{"n_layer": 12, "d_model": 768, "n_head": 9, "n_kv_head": 3, "head_dim": 128, "d_mlp": 3072, "vocab_size": 8192, "activation": "swiglu", "norm": "rmsnorm", "norm_place": "pre", "norm_eps": 1e-05, "positions": "rope", "rope_base": 75300.0, "rope_fraction": 0.5, "qk_norm": true, "attn_scale": 0.0884, "bias": "none", "tie_embeddings": false, "parallel_block": false, "init": "uniform", "init_std_qkv": 0.018, "init_std_o": 0.0, "init_std_up": 0.018, "init_std_down": 0.0, "init_mimetic": 0.5, "optimizer": "adamw", "lr": 0.000591, "lr_mult_up": 1.47, "beta1": 0.95, "beta2": 0.98, "lr_head": 0.00381, "warmup_steps": 261, "schedule": "wsd", "decay_fraction": 0.654, "decay_shape": "linear", "final_lr_fraction": 0.0, "batch_tokens": 131072, "seq_len": 1024, "doc_mask": false, "train_tokens": 1016000000, "steps": 7752, "dataset": "wikipedia_en"}
Each number is 500 + 25 x the weight over the matrix's rms, rounded and kept within 0 to 999. Layers, rows and columns count from 0. Numbers have three digits each.

# gate: layer 6 MLP gate, 3072x768, rms 0.0417, rows 2810-2826, columns 0-127
# up: layer 6 MLP up, 3072x768, rms 0.0389, rows 2810-2825, columns 0-127
# down: layer 6 MLP down (transposed), 3072x768, rms 0.0263, rows 2810-2825, columns 0-127
gate2810:505511474491495488488526513506518532512474486537507501489548482506481513505508473501516460485456484488493480499526507467518463464445505506478502532497547490502487517499508471488470464513494519464547470500472476502456493500512533532507481545496518560471539453496534471558524545502528473560503523521535519492509474517512506475514502468499508507465498530504505512484518493476488547552509
up2810:488511482498526529467508494473475463508514507468509554489492518507501521517507514541517535490503506508499489491523542504466507515503478466517465534515529483537525457493476489472492513500458535508486513519499509485457504478496571475512451469526488509511509517505530495480480500524474461499543497474521501519481492486491500511471498500518490481503495502524542481515505543496508484489519
down2810:491509522541526513513525495490518499503499496507485511482499489526538514473520503465498496464509497536474531531489468496523493491482525498515531500516496522475499487514487509477497504511521474514518505491501535496474495492528503532469517513521530479487487494476512501486478544488544515532495515487459460516485476544528524546473554468506538522466514466464514527499501483494465502486506
gate2811:467497507482490484553509549525499516528558534528512535534496471494525463507523500467476454458525551490479480464489526493555515557517434497465510468506556480463555507502498476513484502495466541470434536495504478500511529548509488465506490508546507488533509544496509542466485494489496523517497492541474516526487516517524520525546413505508482538553500462480460511502470505501509501498512
up2811:488540555498502528505542507481493479546541503514532508515500446454514552560514477499521466512493499492512507481495500477493484498507493512498504498515527495454515517530519560516483453496480491514499479512505516510493507520491535515460505498502496536507509526470501553514477485498487493500551495444532500485501481518487502531459493514470533494474469497521513524519523526503525535508468
down2811:466508528487478519491554513541522509515498506509487503457528511436524519490471502501498508516498521466503509502507512472481475525499514464483513519470511507456542558542504478488488477481513494510477530467539506477522483519475491509494480482449501489507547520495528506491474509505446517474494472500545502493482516475498482505485496513507532502483481490497469492484528510502473504527447
gate2812:479484539482499491461493528506455493509537476511493508488500485488587520533503507491491468508484511508510502484476498516560540492485477516489516506474502484514522497490531516492456505512515566523507516511472515462467539509499490515497520517506474484497508493493464502494507500555485487470532505503530518479497467495494511500505486475505469479498502532515479488485463552511506465503475
up2812:509540480511467503494481515481531497496455533495510477451573488463522474527525513494529529508480448530454484511448512499493501560510515427480510505542510502474531528483472524502544527500502526463557513467511516497525486513518507515519491514482496490523482499509484469533487481430523497475524503536518488491450493508489532521497500500494521524503481471475541469501495490500480488521522
down2812:504463510515492507498494466562485475520454484471509487456505506460525497496522513463484488541490496477457501493525474538476515470549524485479498520484503519504511546492485500494499488517494480483487489514509511479472507517465506518523519466506532497497466512502469477493510508498500511485495492495507471473498495476544491503495510554470473519492520524495568525487488538512521536480492
gate2813:531498456452468515512516509525474491500479552507514466527529490530506475478502509493484492532542557488467505494481571527488506509511520471508507539531469495478527455497510515478500486513529517501469525514487529457502487512489486492503495466505513459557508512459488473454515497504461498484520484483467468513530537479467493516506505490507497498429519483528535488548465502484501477485541
up2813:519463466443463462475534485523544503476475500480482533536514513487470482482492535475492520496533507496483511501515549512505538521497513465495503513501489472515492499525494523536476545505524468454476466450496516459519476475509532458483483538483511460524490508475535458495522519540492513520536475486498514482522516450513466503529530494481505560470520511512457469487492522477500510516486
down2813:500475478473469472450512483502499543496492504498489511491504485491443515496517535460468470515506458518461513497443506505502491509514458489473493546499483501439473460522501521519526550520524502487522461484505480534515496479542514486447482511467508469505482461499508484505503493531487492491478484522456495479472483507498489533532494467501506505522478498469529488496466546478488507496488
gate2814:532501469483478499473525516540494551497492508549497491509518559472509527475478511461551479496496475491507502508496513459505481499479483540524491478522492481541483505433477490508519469490485472490515509507481479491533512504521533444477488509515584493515494500517501440491480429542538479548518512504487496531499502441501462511527472504486475478519475500479504483505512468496499460503500
up2814:493509545487488496520518503512504479532510510500511517500502487468572515486487498510503481480483541489520472466467511532496523489497522505514500474512533535504543511500532532496494539496490506517500500471483524482492489458478456505528501485515451484476526540498515481497488508474497490521551494484458486511427491533493537485501503488492526526460540511512510501470501502468509502514516
down2814:506563441506494507494491501482482495540476482516526470503499525529441482483514489474563496518505489492493504500501490470512485494462500498490481494497496487503502477482513497497532457520544495528493489509546465493539478534528482483459534514523530510509512482501510487483516454548461520472511466449515494513485498433468464528495479488524464471508479507483505492513486489506524480483487
gate2815:514481472492481501510532462486524531520467490527494533464496530488508476490478484468514483495495475473513508472475493538504481491502514513530503500491489482499542529481488478451520486511510482489491444513499530506558526486512479493509502495523495521469482541522451479491495515484534472514522527512509479476483511488504496495515497485491489514494536494490518490476503532516498509464467
up2815:475530512521482432472523494529489511484511503488479495505506482515457503485475511490518499530489439512524503501500527483491513508528483501497494480497505490517484502508511529563541484541470501516464511537464521484525513534439469499481503525474489536505484454446473483537506519497505541499516535495488522477470505478470469492492574532467498507520487531509494496490471534464493476509511
down2815:496512490520526536473508482502479492504507512473505514496479473514535516465489509490534455510457471430501498505504481540537513506479521485493534507497555492497483501481492486474499464488530498502493491487506445519505512479534478501467470483500517509459519499490459489505461480468466483499485554521485517498453497512517460483497461508497522522477468535480522448528481500489485486485462
gate2816:495478535465506500525491498516468514517510524488474471485479492510490483506484488479518465501491534459481514478468464558517512541515504486464501498520467493504477491462517489500457434437512546472503494490444537466526500479505483461505508519494497514529448544480474475450489462493528464504509505495510541488511495510496480491484428492515535508488530504522490509521527519488497521504512
up2816:481464497506516522536535467474522496494554479483461501483530451471471506504499478516439524493485459509477478492530493463493504482539512511480466483457514521508503457511492491516505513532485471510465473481486497489434511468515491496513512553494427533472490482473510502472445498520482477503524447502476495506502545461511483478504473499500527534460508512496543537491500498494512493516503
down2816:493503503451478505551502451465517521451503498517480525517520464495523486489520484475520513489499490441489483533506498536518536471492514458496484459506552483498524532551500517522533502495488513499490487491461527497471516544528458526509524502461496480502503490525503518530534459499481515505496482489484556535499525510510565542468508458508504541448510522505544501526497491499533476462468
gate2817:541501466504489463518508502496480468553496492431534498475519515494530464545530465515530509459442508487534535510509527472531512484466511467549482471533514528477513486495520474510495452511503491463510504477472467488556475503495488532495479526497509472514544514498497469535463458549522477502480550520494536513503453498489474492464518513519529496493526465516495479513538501532461506510485
up2817:436523498456497536523496490510547527503476499492510520484521494491524488526494499504496493484500561497481480494469480479503530491482531494493488495526462472462520506468541516508531488487509519487541490511519533525512510509499489471505571502497499486533551549525516492543487499506452571495525527496506502534497490449497527520495484507504456530493473487516559439494477509489510501530507
down2817:527495525533482486482540508549496530506489467506526490509513504486543521511505503503488460499522501513502502514474530543513474510484509525465546487502484550483473477512513497492542491524518455495499542508480511501569502528555461511475503533485510541527490501534481440528473507522486478496500517510548547556491481489482534445499509500505547490527548529466476502432492525503495528508516
gate2818:428499512527465495485504511511507560497533544495484516516507495493476500509498494460482522482521504503530498481470516519489503540529494498504489519487508486523527520508464492476510509468525525496488524525445510512587488489491486472504521471504496482487493479479494517461467531514506493485502511492514516532487459500494548529537531504531482501555509464475510517481444452482449506468487
up2818:483483502522516482527484494499550474489529463494496460524489522526501489510538533518532481458471482498480481508516532513471487459452513511482508523470535507566488512461505498503493458489543511463490527478497497520513484486509488505495479492495496507516527516527486486506516495499542505445522480524508478534514489530515491503488518541503482540504481489464503483509546480536512486531494
down2818:507481488537487535513493503490504494537502476519437514544505477521481516433492502539508503521476491470495494534485517467454477482494497546507507498493490463534453492545491491528492502475569474503501479502500486517506467487516511511465490514447517488500504502511497524512501522518510496499540517495464476491514532505516498478524500491504460473522506494488489488548500539444497498482443
gate2819:493508504460500539487497518531540463488483529537485515492509510511499449503519479551501466447527485546543515475492490524474508513525530502467535514503469531508531548564472499515477493473513464462488513492505495510508486507526493490554532517514503480503485505542524532505498504518538478504476502491497542498479491496502474541496483550459473489507488490520481514557489498538483487494545
up2819:485498539506483490501473529499499502528535508433522483496477499475506485512511529482492494505463496533508503466478480503490441517531491488526504445461514482453471490532568514501496476491526542488487516523525483509500509495524521491524441472510518521508474488520494480502465490489513482503479503507499476524521486487499520528502491518519484462464486523469512488472519534533475514522495
down2819:466480528485430508494524559517473528508495498505468515485465509474502493525493483499495513523504491529482539507484541504480522496490543506538497511477561482530510481463527476484474523468543438531495447502520475467514445515513511496505470468483458529502474515450506502533472511473476503527519465545482515509528420542471491528496551502518476485489518489545535460553484497473475438483512
gate2820:484493465552483489492562494505466480523499504547482484476546497515546520489524516518526486485523477515496503483480508506506528523487543458526556498489544527522498512509517504535534509515486428521476477497469479497527528499483493519487489508516514487517484524500506484520466504478513520538514512455478484509500476532503490502501518451499515527506513467528509500497537503517513429531557
up2820:511514473499507472506501484495503470482510496511494495425481464486524511534479553484507509476499522499494512494501519469470472494470496490490497544460530502487489477505518511526497517437494497512484548501488537497484486493510518489501509462483505489498493478513506492487500517567490489510512504513489478519457471476513488527506496544477493482515497498511518513466513518508482469524485
down2820:510515481453537495489496522478485563526554496532486497497502494473527501488465482447524532443504495521522498615496498506491520493504499480531520497491546494491496467511496502480500470509448428502530489503491499485495512481507516501525521492458452469513520483486521497495502466479546522502464515478480483493470527517518522504522489562486510513538498541485488490422550488513515497514480
gate2821:498505528480486466500520497480464542514489503517530461501478515499475538493479524510471465526529522480512505475457529535511486532532512519506491529510519519511563486483476513485506506472503528501460492509496512512481486488513529440511533497517509510545529533510487492486524510521542515538446538508485488511452509496490485505503510459455492513488490526504506534490503536513483527506493
up2821:528473472500492498538516505479507502499518483513481471448483468501512486514518517504480446467461493526487478514517537513519472498539476498493530482501476490520522468473467476567443481493463506509514460530493493514437498508567502501501584505498475471477499498537523508489475477534534478501511498554505529467495524467487498513464494517483494487494516496501530566500515495506478537506524
down2821:503494485486518489533499469464471530523489514517502452520548469476518479524537515482493458458509492521476528458486529545473459464508511495497433539471550472537514506516537478524498485468501490515514505498487497487509467482468522489502513514488445477467489510525477513500461518503494460499508522469464526489471497473502536506511523530529476402510487488497521513455447524497466475546525
gate2822:510475500514506455513535486478493534511556516552538534458485498525494530509475488511488462479516508496510499483505500502491499503490515487476500499489523488521527496497517477487448454486522577508469551429509500502490488467511512461512508514503513506471515480466477517450523484514489480523493502495490526512568525491497497461513498502533517555520525513503498480460471534503505501467513
up2822:468497475468503498489463578443475504496497497498533501465487498492472460454512534500495494523477462518485470489495497485489486485477479476493464481528526525497506502485508495531501525516503477488507533518528554519484533494482491497516512493497516526505545471496489505532484526522523494506526476525498509504461504482509520489456510520475494517531540483519488507541478496479503498492448
down2822:464454523497460512486496518496494519506496509485484477495547489475510498508481480567484474535474553547472493486498518507478508516490490485474486516440507462490476498466480501520505522533553429526479476533499553504526478458508515467533543496482477483493485506495499458465518512502504505526499528527462498489514476530462495503497508528441559506515474514546478519486489480522481515493496
gate2823:489539501503484497480505482485511495485498535511504484482489542475506517468492523506513493504454505520526518486507515531495493503503526482498537491477521535489523522521531521500455487507493484503463495511512523491500508519509483498499497476488496437511526482463470502528537521501447514535494458525497487459488512492537492498553503494500540495574478456488526497481512541482544490517473
up2823:501489527521459481498482475463504558483484476506458510527508523446512533520486519505469502500466489471466554509525490484512509526537496543509530463531469462475551491492525542510464472500507514513486463514522492507512523514494495495499489515466525509510470524464488459505502435502507524509549454491497500482501492505502469511519507507511486479553457490478491504535532491508545521492506
down2823:492466479541496462469512478461523462488509501529530516478436509484511509532470462513479505543481521445467500496490485487542483519539460495478488513519523499464504509468537474531504496505480550500524504490500506506506493476508492513505502533526514509531498516492501470481520487498479536497509516478494515493506500479481488477505546493517501532490428480498466500521495490490507515492454
gate2824:531478497496493522543467497488507519528506503503479548504523484451520515501472515453532480519499494524487483470495499464559500577486521472511573518513501473479542489500494487539459484520495512470474478497516530513516535547517468483468524492503491505476498513516525526482530511473551494518542483493501499508533451455503505504507486522464521503506516526505525546510502470506491508547514
up2824:554479496491519472464490491474583482503446491477478529503506490524495554510513530504502504493528496497523529474508548526537521499511485511504535510528526453536494534506500463506494507535478509505474500527526520488489523512472470483513523460530495470489480462515506494492513506507550507465500513518523485535515483490503473524474551532485491438536483505466502531494474488470510483492480
down2824:498502493513578472465499535484504492502519489492542562517492496496515504508499510477525493533547510474513494519482449479465437549499478471443503505517483483503505518496463492468461456502513502473505485463530468501525474525478479469506553487491519519520447486502514541499516490454544477497475475501489503476451399518502484499501481515485493501525511509524515494511514491477533512479473
gate2825:494443467528462461501478474539465537497508505443513492502495488461502552519445507489494477529512513479496493486490511532488534530478536474481512545488526506476510485478499497495483454527487530483487438453526524520488521502497514462485506489510501489486522489506481480537528566504495479524452512509491531475480515518483482538504486466482471502503502505492479525496493471462490501512507
up2825:511454463525502517518501560519482512499487513503517491495546490494461541481493444515493504521501516520559501522506526540452513482467514485472517484504478533507508490519530497506505452488499432501485459520540514471516450526508500505467493492491482545500525498473492486505483508522477499530512473514519499479484463505499520538498525489494499481524487504466509516502536482495485439533505
down2825:444512518519543519508486528477485531481505478490488511485487494530487508506488520548542487498530459479475489581496502511503520488490533510513516518471465508488513498542444496498523512505494494476491478533522494500487509512482511506478530482467470486482496499477528488507486472523506533543494478472521520499517485537467518465510509500509534453509497495499471465497465517500444479474520
gate2826:485447532484512530492515510508494525495501500519505504510517505522495533484490511465475486485522503526482506488504495506527568477525495463473502565532455542500524509496487518472429489486491499538479507486491507493491513551504495522484488507521502488515534512533512477485514525468448500514515503527517448540519524496507501483539525515534485539474498508518487504490477495447521479535507